Each number is 200 + 20 x the weight over its row's rms, rounded and kept within 0 to 999. Layers, rows and columns count from 0. The size before them is the row's rms in percent of the matrix's.

# layer 3 attention query, 128x128, rms 0.229, rows 20-42, columns 0-63
129,188,212,202,235,190,230,166,190,211,205,191,222,246,165,188,220,178,204,215,224,202,179,216,218,206,218,214,198,198,216,181,181,211,181,194,194,204,162,190,189,202,163,213,218,179,196,185,211,215,204,211,191,177,193,206,193,185,182,185,186,235,187,218,179
152,222,219,192,197,197,223,204,192,209,162,199,208,195,219,203,162,177,182,211,173,210,192,173,201,219,178,211,231,203,169,214,198,225,198,219,198,153,198,188,212,187,221,163,170,191,161,181,213,204,181,212,194,197,185,210,222,223,197,201,206,213,198,199,266
136,205,218,212,202,218,159,200,176,227,196,224,205,200,213,234,220,178,178,188,185,240,191,217,229,197,216,224,215,193,191,217,185,204,208,194,238,198,171,166,209,216,207,186,182,230,219,198,218,196,198,212,190,159,203,182,196,224,209,217,199,237,159,194,212
129,230,205,172,188,182,190,165,195,190,220,225,196,169,186,155,214,137,179,210,187,192,194,187,180,179,197,207,198,187,228,201,193,224,218,215,179,162,225,212,222,206,208,169,191,210,212,219,219,181,181,197,188,175,203,187,224,202,189,181,215,203,183,177,215
136,217,237,203,168,217,190,216,174,234,197,218,183,180,215,235,215,203,215,217,186,204,141,225,188,208,187,199,208,160,184,184,200,208,210,190,183,227,188,226,205,214,217,185,191,202,195,196,219,163,194,181,168,199,199,207,207,213,206,214,231,208,198,186,189
123,223,203,184,211,204,176,204,185,216,175,209,201,196,185,196,224,179,200,177,236,194,195,204,249,222,228,207,170,200,184,190,211,186,201,180,202,184,204,234,175,164,205,183,197,215,189,190,181,194,213,191,188,160,193,195,251,213,201,161,193,184,213,165,178
140,208,196,212,203,219,193,176,225,197,216,207,190,203,211,195,197,220,202,227,216,197,190,193,177,198,164,198,215,224,235,219,223,205,184,243,213,194,185,195,174,221,182,196,186,198,201,216,204,224,184,187,200,158,214,214,198,202,166,168,199,226,245,207,197
143,190,200,212,225,211,195,197,209,203,202,212,189,189,211,220,205,171,198,210,225,165,202,223,215,203,247,200,232,221,190,195,176,215,174,209,205,223,196,221,184,175,207,144,201,195,241,198,163,201,169,210,179,195,208,223,207,169,213,180,160,213,203,210,170
139,151,184,186,231,218,209,211,214,186,206,204,182,151,257,190,190,191,195,196,211,189,189,217,198,193,228,184,187,218,205,197,192,202,256,184,175,198,201,184,230,222,187,217,199,180,187,166,209,179,212,193,190,204,202,229,197,201,193,174,200,215,208,223,198
120,211,223,214,194,193,236,203,184,223,213,200,197,233,229,170,203,158,187,182,211,177,178,215,214,232,222,221,245,192,211,183,192,207,199,189,192,216,233,186,207,241,174,237,237,196,190,193,197,199,193,209,179,229,207,231,192,182,221,205,162,215,177,170,187
123,181,181,199,206,189,168,231,183,233,216,197,219,169,192,182,189,209,201,193,187,218,190,209,208,227,193,211,198,204,207,200,200,205,188,217,221,209,203,162,211,211,220,167,184,216,140,220,222,229,206,200,198,215,200,184,186,229,201,206,158,216,181,170,198
141,206,212,142,184,206,184,188,216,202,203,189,170,210,198,208,213,202,192,179,212,211,221,171,157,233,218,191,195,178,216,208,188,219,223,175,182,183,206,207,200,232,189,211,208,189,190,218,202,198,213,219,225,185,194,238,218,193,250,255,190,193,176,212,166
092,203,168,231,188,173,178,217,211,203,180,216,236,225,232,194,176,195,186,175,197,220,200,209,246,215,233,208,209,210,219,164,221,218,189,201,196,152,209,212,202,192,216,181,200,234,177,198,183,173,219,235,184,205,214,190,208,216,240,217,219,178,167,225,158
089,208,224,210,180,180,184,213,210,147,220,199,158,224,202,241,183,179,181,184,202,204,223,182,180,173,196,190,200,207,214,250,204,205,264,187,213,185,221,218,194,149,200,204,193,194,190,182,154,198,181,197,216,173,195,197,193,228,201,207,205,215,194,188,224
089,180,182,212,198,216,165,226,197,211,171,198,209,215,195,159,205,209,195,214,178,185,186,194,229,229,202,222,187,203,206,206,222,219,183,208,219,204,211,212,193,214,204,220,212,206,212,245,237,264,206,216,198,207,207,209,214,175,206,176,200,227,220,214,169
093,159,194,194,176,218,237,166,245,198,212,203,163,148,174,205,190,165,214,198,206,214,244,176,199,160,225,186,201,207,214,174,213,152,203,194,208,215,214,240,199,217,193,205,206,205,184,183,201,187,204,227,198,218,202,209,213,198,212,212,204,208,227,209,186
092,224,193,179,179,177,222,171,193,205,187,221,182,197,195,178,193,180,211,203,174,225,205,195,186,206,192,205,148,205,221,177,212,211,245,185,203,213,188,188,200,223,209,199,250,190,200,193,148,185,171,184,238,188,195,186,213,196,195,184,181,202,197,220,186
097,160,224,216,195,181,209,189,161,209,201,193,203,228,214,163,181,197,150,174,193,187,218,198,223,208,241,193,209,224,190,205,188,166,189,214,195,225,216,195,180,214,177,229,183,224,189,217,166,202,203,261,200,199,210,194,200,212,195,207,254,190,203,217,193
091,156,211,178,242,214,200,178,198,216,179,225,216,168,191,187,223,218,174,158,214,184,209,174,188,225,218,159,194,200,222,204,210,195,207,224,198,199,200,193,204,213,211,212,169,169,199,166,226,206,186,199,221,240,233,223,202,212,190,206,197,179,211,189,216
106,221,197,182,251,167,208,137,208,185,185,214,213,211,174,182,232,194,193,191,220,196,239,178,201,246,211,198,193,195,192,175,210,215,209,218,205,171,180,213,219,200,186,211,209,187,231,189,226,210,220,223,229,190,211,214,211,199,205,204,203,171,186,214,173
093,178,182,212,257,193,191,198,240,162,188,188,189,171,169,191,215,225,210,185,203,223,220,228,183,183,180,219,230,214,204,197,205,180,184,218,208,234,223,215,229,191,176,229,204,180,201,182,208,217,215,212,198,184,178,190,163,178,233,205,192,229,206,221,214
094,195,199,211,197,180,247,157,198,197,192,238,199,153,203,214,211,206,201,186,197,209,222,173,199,215,168,198,199,195,236,212,188,216,260,199,205,176,196,196,202,164,221,208,185,189,196,209,214,197,177,176,187,233,196,183,200,182,168,195,179,176,191,204,216
086,158,197,203,194,231,173,233,244,175,204,219,205,221,209,177,198,182,192,222,179,191,214,203,231,195,184,185,184,223,238,209,173,173,220,200,214,224,204,211,199,205,174,194,210,191,217,208,189,217,186,210,172,218,160,230,190,179,206,174,212,193,196,179,199
# layer 3 attention key, 128x128, rms 0.206, rows 20-41, columns 0-63
136,193,208,245,182,199,204,239,177,175,200,203,204,181,178,190,182,231,195,186,181,200,192,214,185,206,237,223,218,234,170,209,207,212,215,163,215,157,193,228,225,189,175,204,174,205,220,202,222,208,217,227,201,167,227,206,196,196,240,190,211,210,216,186,209
128,209,188,187,217,216,206,244,187,183,224,196,212,202,181,185,227,200,223,198,200,219,170,203,211,183,196,183,214,209,206,218,202,209,206,199,231,196,235,198,176,206,204,183,236,194,216,214,191,182,215,189,207,175,217,192,145,230,213,205,171,211,218,225,189
148,170,166,235,173,181,193,216,207,205,198,194,201,214,196,195,199,217,182,176,184,201,227,200,231,183,192,195,225,191,197,241,213,193,192,200,187,203,196,189,188,202,218,213,187,197,209,224,189,188,178,219,182,218,224,181,205,227,210,158,187,243,194,218,206
137,189,205,205,219,204,209,222,187,199,231,185,206,224,208,198,200,238,190,163,171,206,211,221,203,194,192,202,226,196,202,150,171,219,184,208,234,228,189,196,177,196,200,217,200,227,188,180,248,217,208,262,198,191,218,214,213,191,204,210,151,162,187,211,190
148,167,196,197,189,229,186,192,238,209,203,198,206,231,203,154,216,210,183,228,171,201,201,178,220,211,225,208,193,221,200,193,187,239,204,197,200,202,209,193,203,182,201,173,212,189,138,230,174,228,195,217,200,168,186,186,192,221,191,219,183,215,205,227,176
119,187,213,196,222,191,245,196,184,194,220,202,187,207,236,185,219,219,194,224,162,166,189,180,198,242,195,216,159,211,206,212,187,191,240,194,205,207,217,191,176,225,228,194,198,184,242,199,180,151,175,187,198,205,201,202,199,202,187,208,188,162,172,217,212
127,239,194,183,212,191,185,235,185,184,188,187,191,215,201,194,220,193,188,204,205,220,190,198,206,191,213,196,169,185,184,191,215,204,209,186,200,206,177,160,202,207,240,175,221,215,207,197,206,183,212,195,257,197,174,224,190,164,185,205,197,181,196,210,176
132,212,223,211,185,205,239,202,185,227,186,219,208,210,234,205,198,207,218,188,193,194,204,189,217,173,184,210,160,222,224,228,189,188,231,168,205,183,190,199,203,196,195,204,212,198,218,170,241,213,190,209,194,186,198,198,216,189,217,216,218,205,216,201,216
138,227,193,222,197,187,184,198,206,195,202,157,235,212,183,224,197,235,196,196,206,198,186,206,208,239,218,189,191,196,237,201,177,189,217,193,211,200,204,191,191,188,270,203,206,199,203,195,207,186,204,219,203,199,190,158,193,181,169,211,186,202,194,189,217
125,207,172,161,200,191,184,197,229,205,198,214,196,199,188,235,196,220,188,206,187,196,209,198,205,190,211,204,192,241,200,184,212,181,214,219,200,200,185,227,179,182,182,222,218,230,229,195,187,182,232,194,204,204,196,175,189,202,211,166,204,200,202,225,218
135,200,227,207,215,167,215,186,248,165,194,184,187,210,196,173,196,207,200,230,218,177,216,190,191,190,153,231,187,184,239,187,225,179,186,210,224,174,208,223,178,217,226,223,205,218,229,155,226,206,196,228,196,169,213,228,192,206,191,211,204,208,213,242,209
130,247,198,203,187,232,174,208,195,173,200,204,195,196,199,192,196,222,212,189,204,229,194,230,200,203,233,210,255,197,193,180,188,234,191,185,226,169,179,212,183,172,195,206,181,192,173,220,202,193,210,180,183,202,171,166,186,217,192,186,217,204,202,216,225
100,195,217,195,216,178,197,178,237,176,186,218,243,182,172,208,176,177,169,202,192,184,212,216,187,211,194,184,210,204,185,179,185,172,207,178,174,210,208,214,228,211,190,190,217,189,202,224,195,226,164,262,197,230,201,204,228,231,221,207,163,219,208,195,203
093,175,180,206,176,200,209,216,179,202,191,218,176,226,171,184,218,203,205,194,216,214,190,212,210,189,162,228,183,185,207,217,204,182,193,219,240,196,198,193,196,189,199,182,221,173,226,220,190,191,192,197,207,162,194,212,216,214,219,238,226,196,228,167,194
096,238,193,221,214,217,199,196,220,223,212,213,226,186,209,218,178,192,189,221,140,211,193,186,206,200,215,195,224,222,175,190,208,178,195,218,232,193,221,248,211,201,181,221,197,186,189,207,216,193,172,263,171,201,180,187,199,195,242,174,193,238,224,193,197
096,210,206,188,200,164,208,213,206,214,186,242,173,188,185,162,212,206,207,184,214,211,206,197,185,212,197,206,176,195,177,185,219,193,224,221,223,201,189,254,177,190,194,193,172,221,169,214,173,231,234,185,207,235,198,211,253,182,186,196,187,194,240,237,179
112,229,211,193,224,218,194,186,184,200,215,180,199,208,227,187,244,198,188,170,166,186,181,231,205,207,182,201,178,199,154,200,160,214,193,202,193,211,189,207,186,186,224,176,216,222,204,201,215,166,179,216,206,205,222,179,195,195,202,209,208,209,196,234,191
098,193,230,182,184,172,216,146,216,212,232,238,191,190,189,175,206,210,200,180,188,227,178,171,186,203,170,198,216,178,192,197,238,184,202,171,217,241,206,218,180,200,182,212,191,219,199,193,144,210,215,229,231,202,216,205,197,223,179,208,185,208,191,221,218
109,196,218,183,242,209,199,207,222,183,194,219,199,220,205,226,218,212,248,204,195,196,191,188,198,221,210,181,214,173,230,236,192,184,223,186,208,167,206,217,172,226,188,227,208,204,168,191,223,197,224,202,206,195,155,226,206,202,175,149,190,188,231,189,173
100,199,197,193,209,200,201,193,202,186,163,219,183,228,189,193,225,204,201,191,197,197,210,184,181,249,170,174,182,215,214,234,205,165,236,210,222,159,211,253,219,228,179,203,183,178,182,155,210,221,227,236,233,185,183,208,200,197,177,190,197,188,223,181,198
101,192,232,216,185,205,195,189,211,226,229,175,172,233,214,204,186,199,208,200,209,206,228,210,204,197,199,240,222,194,236,191,162,201,209,206,211,199,219,224,211,215,200,205,236,183,163,180,206,231,171,215,206,213,232,215,229,241,224,216,227,184,207,201,167
106,189,214,235,162,222,174,196,175,175,205,196,175,229,206,204,223,218,191,159,203,205,181,241,197,202,211,222,180,218,258,190,236,201,212,222,215,198,186,202,200,175,186,166,205,199,196,204,203,202,226,197,211,213,168,198,197,225,162,180,190,196,231,179,190
# layer 3 attention value, 128x128, rms 0.266, rows 0-31, columns 0-63
162,183,183,178,210,219,214,203,238,217,205,210,179,172,187,157,202,233,192,209,183,197,167,189,194,187,185,187,203,212,199,154,223,177,171,216,156,227,227,171,188,204,221,203,218,202,204,223,174,158,183,201,175,178,204,197,206,188,191,253,157,173,191,187,193
125,194,189,182,179,207,195,205,242,195,217,207,202,220,203,222,207,188,200,214,166,203,178,195,198,240,207,196,209,187,200,204,205,183,227,189,212,182,196,180,204,177,207,207,238,193,225,212,173,208,233,196,208,211,203,207,173,263,169,181,219,212,212,178,218
135,207,177,203,202,241,200,177,207,220,196,209,191,218,198,206,222,168,191,197,167,182,221,223,179,217,181,205,225,196,179,175,217,156,193,198,208,211,220,215,220,190,225,182,167,230,186,213,206,170,218,187,196,228,197,212,202,174,206,189,211,210,155,200,167
140,188,227,194,214,162,194,204,199,197,210,190,191,204,164,198,159,219,218,188,192,202,225,210,206,208,216,222,210,184,194,169,175,199,168,213,217,159,210,166,173,217,196,192,215,174,170,200,179,227,178,202,189,175,204,223,198,195,227,195,178,221,159,236,204
138,190,181,198,202,201,215,221,227,192,201,215,199,195,198,214,209,167,181,203,212,204,188,159,180,200,194,181,156,198,219,193,156,177,206,240,197,202,200,198,201,185,193,185,193,213,196,174,192,172,150,194,239,223,152,198,167,152,198,242,203,223,212,217,195
134,193,230,193,200,217,147,221,199,215,205,157,192,161,197,185,223,197,164,196,212,206,205,236,204,212,200,184,194,207,208,200,145,206,182,213,217,246,192,195,208,232,184,222,221,235,178,231,212,221,216,169,214,177,205,207,167,180,190,193,219,201,207,215,207
135,210,198,194,225,195,224,237,205,208,210,198,208,187,185,152,194,200,200,172,219,190,234,174,196,195,230,216,190,146,191,189,164,184,193,193,201,238,218,219,216,205,189,205,172,208,217,235,160,200,195,192,209,224,198,206,191,216,231,219,235,185,234,235,173
142,182,207,269,215,210,198,186,200,222,195,199,183,209,170,194,210,196,215,215,205,200,203,170,182,224,194,191,183,213,145,188,181,198,199,175,203,214,227,211,205,200,214,184,191,210,215,215,205,171,189,189,191,191,206,195,176,155,212,219,185,195,219,211,205
120,224,204,204,198,257,225,216,151,184,186,162,210,213,165,217,226,169,206,169,205,198,202,209,195,205,188,226,227,218,202,198,207,188,190,174,186,180,231,200,209,197,196,200,197,202,191,185,208,188,224,176,210,236,207,186,222,200,230,221,188,211,188,214,159
161,162,172,192,210,229,200,202,237,194,200,194,194,196,224,199,174,215,207,206,198,194,226,218,215,219,168,192,209,168,209,201,229,211,213,195,209,182,207,194,195,190,213,198,167,227,208,198,231,204,182,170,194,221,205,147,222,186,161,171,178,189,170,186,224
132,234,223,188,159,198,200,227,163,174,193,219,179,171,183,215,217,203,204,205,216,221,221,217,194,212,198,204,198,210,212,165,190,186,216,202,211,160,190,192,213,200,193,220,185,178,234,199,163,221,216,216,186,222,219,212,172,165,199,207,223,194,216,191,152
132,201,207,191,216,188,217,188,189,241,197,197,204,168,229,189,192,211,211,226,219,202,189,150,232,205,194,191,202,176,201,187,176,205,175,229,198,190,229,212,193,207,178,159,200,227,193,210,238,205,194,203,185,222,175,199,196,158,216,239,209,166,192,189,195
123,198,147,206,208,210,248,204,198,202,184,221,189,193,179,211,190,211,192,214,188,199,223,196,244,191,202,213,214,209,203,183,229,191,191,180,197,203,192,164,205,201,210,223,204,171,222,198,225,215,206,222,203,202,203,143,183,230,182,205,153,164,199,198,202
124,187,179,179,206,217,168,190,218,219,209,212,207,187,232,187,188,201,197,208,222,223,228,203,220,228,205,217,213,197,195,176,201,186,192,205,175,217,218,172,193,187,193,229,182,173,187,214,238,213,194,202,218,223,214,189,202,215,177,160,220,190,194,207,198
138,226,164,194,200,244,222,175,229,196,205,210,191,196,198,197,180,185,200,207,221,219,183,202,207,205,192,198,192,196,162,233,197,238,219,195,216,215,212,226,209,176,211,184,181,195,200,193,193,188,196,210,186,187,233,165,225,237,189,190,174,236,177,177,200
138,216,209,251,194,192,165,217,183,208,179,175,210,175,203,178,189,202,263,172,151,177,226,191,215,175,207,171,209,181,162,206,190,190,204,205,253,206,187,205,181,164,219,195,186,189,219,197,203,199,212,189,235,195,191,168,196,190,196,185,174,215,223,208,263
118,188,197,207,212,219,213,161,186,189,194,194,176,168,144,177,204,232,194,215,189,220,232,190,214,225,190,185,204,196,231,231,220,187,166,212,174,168,228,194,174,185,210,185,203,193,197,192,201,172,208,230,187,184,188,188,218,184,197,223,230,208,207,212,169
116,160,184,198,198,179,190,211,194,221,174,188,182,171,196,227,255,201,187,160,196,211,178,199,202,190,205,214,208,219,179,244,199,190,180,226,185,213,195,230,185,186,185,203,195,194,162,219,239,210,208,236,176,190,200,213,210,190,166,191,216,211,223,196,182
150,219,218,180,187,210,195,205,199,231,188,223,206,222,211,244,203,199,211,188,164,210,205,190,224,204,170,194,171,207,214,222,206,186,208,208,219,168,205,224,205,181,185,215,213,206,188,165,221,152,170,198,188,264,216,218,173,198,199,208,193,172,192,198,196
153,235,207,180,191,194,213,186,206,187,190,222,176,197,175,198,133,220,198,149,204,199,182,199,202,183,186,219,195,206,218,185,189,243,234,206,201,178,199,217,190,176,204,235,234,209,211,237,202,189,209,207,206,197,194,206,225,194,204,207,189,195,194,191,188
125,219,211,216,209,202,214,191,195,189,222,213,192,222,218,192,163,192,210,190,225,203,220,203,140,201,209,198,205,203,241,154,192,199,164,202,215,217,208,207,204,169,190,217,207,192,215,197,227,192,228,187,208,179,214,196,184,230,204,198,168,250,163,229,211
144,150,201,188,172,234,186,216,179,192,203,215,197,196,199,213,243,156,210,212,218,172,164,220,179,232,165,180,201,199,214,207,188,162,180,204,190,172,184,230,207,203,182,214,210,206,218,217,215,210,207,203,204,213,182,193,187,223,206,220,241,245,183,155,213
122,174,200,213,147,159,221,196,201,185,208,169,208,219,198,182,196,201,224,201,169,196,193,205,184,199,233,190,230,184,194,174,206,206,245,183,208,183,192,165,215,213,196,189,210,164,192,195,192,235,200,180,174,177,204,203,202,188,204,233,180,235,177,223,202
147,233,216,212,198,189,224,216,208,183,197,191,219,202,234,151,152,207,192,226,197,175,217,187,189,183,208,246,188,182,190,187,194,184,190,206,202,212,237,210,219,173,211,220,212,224,230,183,208,209,217,216,188,192,225,182,161,208,201,210,206,167,210,187,191
135,187,194,179,210,175,188,223,193,205,183,190,153,191,203,183,203,235,207,194,224,204,169,164,140,209,178,204,205,190,193,202,216,174,192,195,223,219,192,174,229,229,198,202,218,190,199,218,231,154,193,180,208,214,150,215,178,192,200,208,213,212,213,222,244
150,203,201,227,205,182,227,178,224,169,177,222,200,254,190,223,193,188,182,225,228,197,194,177,162,192,205,203,166,205,188,165,209,162,154,213,219,199,198,201,219,228,210,208,172,216,188,201,228,146,200,204,171,225,198,194,204,186,155,191,216,186,193,186,181
129,219,196,157,191,192,195,210,178,152,211,202,196,178,201,199,197,206,194,158,198,251,204,215,182,179,203,186,195,222,209,240,222,235,213,209,212,220,209,186,192,170,195,198,195,206,179,253,211,203,181,220,213,191,223,208,153,219,219,208,175,219,230,214,194
137,209,179,197,207,217,219,191,208,209,172,232,191,188,202,201,248,202,184,195,203,226,183,186,161,185,192,193,188,143,236,201,196,221,231,214,217,189,250,201,200,193,206,206,217,177,178,190,196,183,224,186,204,188,225,205,182,212,192,196,176,194,210,195,187
139,243,185,181,203,180,184,197,191,188,205,180,255,214,207,198,204,193,225,202,213,191,224,231,149,211,205,219,196,196,221,149,189,212,218,195,215,214,185,173,162,230,202,207,217,206,192,201,189,200,159,174,204,194,217,224,178,166,223,222,220,196,195,190,214
162,176,184,183,164,213,188,180,196,213,221,219,209,216,174,187,229,194,190,220,193,202,248,218,179,164,212,211,219,209,219,214,197,169,164,213,185,199,190,186,238,228,175,197,173,161,176,205,176,213,215,242,199,196,201,178,156,173,211,207,184,212,224,199,170
134,194,220,205,180,200,248,191,211,216,214,220,225,216,178,209,196,169,180,200,218,165,209,183,215,205,233,182,201,186,185,213,186,225,193,189,200,203,186,223,208,233,202,173,202,154,184,235,203,182,223,210,186,205,198,229,221,193,199,208,192,180,239,162,204
134,228,227,187,239,185,173,173,200,171,190,191,224,208,217,173,185,203,205,178,226,151,208,197,215,230,196,208,244,225,209,183,219,203,191,235,217,219,236,199,181,213,205,217,192,196,174,158,161,212,235,214,196,206,223,173,171,152,212,184,197,180,202,171,195
# layer 3 attention output (transposed), 128x128, rms 0.236, rows 0-31, columns 0-63
136,246,237,223,204,184,174,207,185,186,182,189,201,206,200,214,248,186,181,176,224,207,237,216,189,239,199,216,205,189,190,205,185,213,245,192,246,196,176,216,239,186,172,207,144,212,176,219,189,236,213,223,224,222,201,213,198,215,210,160,211,223,220,209,184
114,191,196,224,215,169,186,187,199,203,179,235,206,175,224,172,233,217,157,186,212,227,221,180,170,197,195,197,215,215,165,202,184,199,160,198,169,202,222,238,216,192,205,202,172,238,184,210,195,204,179,195,191,180,230,184,206,182,222,210,193,172,204,194,252
109,215,227,203,206,202,211,204,186,191,201,211,242,201,178,180,197,231,234,239,209,202,172,222,230,195,228,178,203,203,172,222,191,241,186,253,202,225,203,188,182,199,179,170,215,188,202,226,204,227,193,209,206,188,187,198,190,226,179,203,210,200,247,182,259
115,178,193,191,210,232,205,218,185,206,225,208,181,187,227,184,187,159,187,208,227,206,173,205,200,216,202,172,162,190,215,183,214,177,200,193,187,221,182,197,217,220,184,188,204,196,220,230,184,160,246,178,244,212,181,185,190,200,198,223,226,184,219,159,165
111,187,193,199,213,168,175,186,212,216,174,168,199,196,198,178,213,192,233,201,151,173,227,213,213,189,181,277,231,201,191,207,215,185,197,200,172,211,210,215,227,168,214,220,221,200,212,193,202,239,252,185,195,205,220,171,197,222,181,167,210,186,209,186,220
121,185,208,178,251,181,224,236,184,188,192,251,214,226,208,219,191,211,200,201,194,179,196,191,195,187,199,184,203,214,191,206,217,197,211,201,175,173,199,210,191,198,220,192,216,143,207,180,196,196,203,200,206,203,202,210,201,233,187,190,131,221,180,215,199
109,156,208,223,198,210,191,150,198,213,192,216,242,177,199,231,175,212,206,208,179,225,186,247,196,196,190,202,193,212,194,207,252,192,232,192,214,205,172,211,181,232,211,198,197,203,171,172,196,199,244,176,233,169,196,178,221,203,152,193,231,222,189,197,214
119,171,199,190,179,183,206,258,216,190,206,183,198,178,193,202,163,230,212,213,181,205,195,215,228,202,199,238,204,168,229,208,230,218,197,220,190,198,193,177,204,194,197,174,203,195,190,183,190,202,172,222,221,227,172,190,182,237,184,212,194,184,221,178,170
108,199,201,182,218,184,215,160,208,204,201,246,198,186,203,214,184,174,221,223,247,207,187,233,160,206,200,204,204,180,224,167,182,206,221,212,209,202,166,176,186,185,209,193,230,223,177,197,186,219,153,194,209,188,154,217,211,199,236,176,201,198,218,192,225
124,204,216,174,174,179,212,178,206,210,213,191,190,236,190,203,224,194,215,185,175,196,172,182,211,199,201,225,182,194,175,186,180,188,162,207,201,217,182,196,195,205,194,210,220,180,203,229,174,187,242,229,212,171,198,244,176,213,224,228,207,232,223,210,169
126,168,188,181,217,185,218,210,214,203,194,182,180,172,214,216,184,190,179,223,185,193,161,209,177,211,187,195,182,211,183,207,207,189,194,177,181,210,228,192,210,219,217,189,199,223,191,212,238,203,174,186,238,201,150,185,224,231,201,156,174,214,193,238,249
109,200,219,253,168,199,161,174,201,175,216,176,225,227,169,201,208,192,176,193,204,191,192,221,197,198,208,218,182,215,210,190,196,213,196,203,202,182,191,175,184,144,221,219,229,206,188,192,182,217,196,228,210,230,205,195,188,248,181,187,184,218,189,211,213
107,228,228,230,199,200,162,234,195,185,200,175,207,205,197,211,220,209,204,176,212,214,154,191,173,208,202,223,192,219,233,189,222,207,209,199,166,219,244,213,198,180,207,175,186,215,189,187,185,183,209,178,250,196,218,222,210,193,228,196,207,237,194,205,184
109,192,213,210,172,185,176,195,170,218,210,172,211,220,168,237,205,165,205,199,176,165,180,177,206,167,234,186,211,216,195,195,190,228,192,164,229,154,188,228,190,190,186,184,220,185,212,211,196,177,200,198,191,182,185,179,199,234,193,240,172,190,195,203,207
111,194,246,193,224,187,164,222,181,209,196,170,227,236,178,188,166,201,189,204,173,185,208,204,243,199,197,230,225,200,194,178,162,210,202,194,192,161,162,164,195,189,211,200,205,177,202,219,186,191,211,199,205,181,171,221,161,176,212,217,208,192,188,226,194
114,159,202,167,215,203,237,183,223,194,222,209,195,207,194,222,196,197,185,205,213,246,186,195,218,202,190,201,200,251,214,198,224,200,176,246,149,222,187,206,223,203,179,224,197,205,192,209,193,218,183,176,193,181,188,259,193,172,211,184,185,191,193,191,152
112,178,216,202,184,208,165,180,184,194,233,216,228,228,225,183,214,177,186,219,203,188,186,210,221,225,179,208,207,194,189,178,214,190,215,179,209,215,166,187,173,209,219,228,213,220,222,208,198,220,161,239,175,203,175,186,195,230,228,180,204,216,190,169,202
110,235,221,218,172,237,208,195,247,170,237,214,211,200,205,180,182,199,211,213,222,171,209,189,181,182,228,177,205,204,209,174,203,206,220,190,247,202,215,167,186,207,214,183,179,211,211,158,210,188,218,166,192,190,176,207,188,219,233,189,154,173,212,211,220
131,206,203,155,208,195,214,158,208,191,212,154,207,170,176,166,213,206,227,202,238,186,167,214,145,206,204,219,230,165,223,191,172,215,210,181,188,219,191,200,204,222,202,187,207,202,195,210,209,214,221,201,178,161,211,187,212,196,222,188,208,209,225,207,219
121,188,185,215,227,207,194,216,204,239,222,213,216,176,183,199,266,217,192,202,173,190,196,194,202,188,174,188,211,186,221,198,187,189,165,177,203,229,211,216,227,237,193,202,165,182,180,162,196,221,191,180,200,175,215,215,172,215,218,196,203,207,201,216,206
107,200,206,190,226,179,214,209,236,240,159,206,223,185,208,220,225,181,216,203,168,208,157,159,211,202,209,185,190,188,220,220,200,198,216,162,179,211,185,212,181,213,190,185,192,195,209,218,206,204,196,201,204,253,146,225,197,170,209,204,227,180,198,168,159
122,232,242,189,233,197,236,208,208,205,187,227,231,188,225,189,169,202,210,210,180,212,228,190,172,169,216,246,201,212,171,195,218,256,213,221,191,189,228,211,189,234,226,209,186,187,183,204,196,183,190,207,216,206,199,197,230,190,211,169,156,195,193,234,184
110,183,190,207,198,248,215,207,217,222,224,235,196,199,255,199,193,193,173,173,219,233,211,202,213,238,202,186,173,193,209,182,192,162,195,205,197,210,211,225,214,201,198,187,163,242,190,195,200,167,222,173,201,216,228,206,192,216,194,212,173,241,228,188,200
117,206,173,188,203,210,185,163,195,238,183,196,180,182,204,211,199,214,169,195,190,235,204,224,181,207,194,152,212,224,203,203,185,201,217,197,203,185,168,196,169,230,200,184,230,170,178,166,181,182,193,218,188,218,157,230,239,207,187,185,205,209,219,232,206
117,170,198,211,156,221,204,176,192,215,224,213,224,179,222,221,200,168,188,191,198,184,212,227,251,201,229,211,220,188,187,227,206,248,229,181,189,190,214,256,215,163,197,213,172,195,198,180,183,186,208,219,186,219,217,199,218,192,195,191,170,164,169,181,171
123,220,171,184,167,221,191,209,225,233,213,198,174,152,194,196,194,216,226,192,140,210,196,196,220,187,190,193,239,212,206,226,170,230,238,198,204,215,220,179,174,187,192,209,216,176,199,204,179,235,201,200,209,195,222,207,221,218,215,205,199,212,214,220,211
114,164,221,239,201,177,172,199,203,234,205,234,179,209,172,164,176,192,185,203,205,148,204,202,218,207,205,195,162,196,206,179,200,186,180,165,232,205,208,173,183,233,191,206,184,203,228,201,200,203,243,198,170,192,166,206,217,160,192,169,186,211,193,183,209
125,246,203,222,231,206,199,202,202,219,222,173,210,199,203,201,200,160,185,196,225,179,196,205,223,193,195,210,211,227,174,213,196,219,246,180,174,221,185,176,214,172,193,222,170,204,196,218,203,220,171,214,175,184,178,178,210,195,183,185,184,225,180,206,194
121,178,208,214,208,194,201,205,195,189,165,240,156,193,187,218,185,184,214,209,204,213,173,171,232,166,192,179,200,221,170,211,188,161,189,194,193,207,212,189,172,163,201,195,205,170,203,174,156,208,245,226,213,186,183,203,205,234,200,198,201,203,210,207,209
121,215,218,189,242,202,217,217,201,199,157,177,200,189,197,217,147,197,178,181,223,207,180,188,217,210,211,214,172,217,192,197,185,207,234,160,229,201,232,225,178,184,206,189,234,221,209,203,184,196,202,160,189,195,185,208,256,214,190,177,201,208,164,186,209
112,192,179,181,207,207,172,202,223,167,190,194,171,166,233,224,186,209,175,189,173,217,193,214,225,193,208,213,208,210,207,177,224,230,211,218,194,239,180,173,198,182,180,188,212,224,196,180,204,193,198,178,189,216,238,203,163,196,210,180,204,210,165,235,172
118,172,199,217,209,185,207,224,213,181,213,182,164,215,191,225,228,163,204,213,214,234,169,211,184,178,189,197,212,177,176,227,201,212,204,179,199,220,186,216,215,204,188,203,209,186,217,231,160,224,173,201,202,215,167,229,203,223,187,186,193,207,204,209,211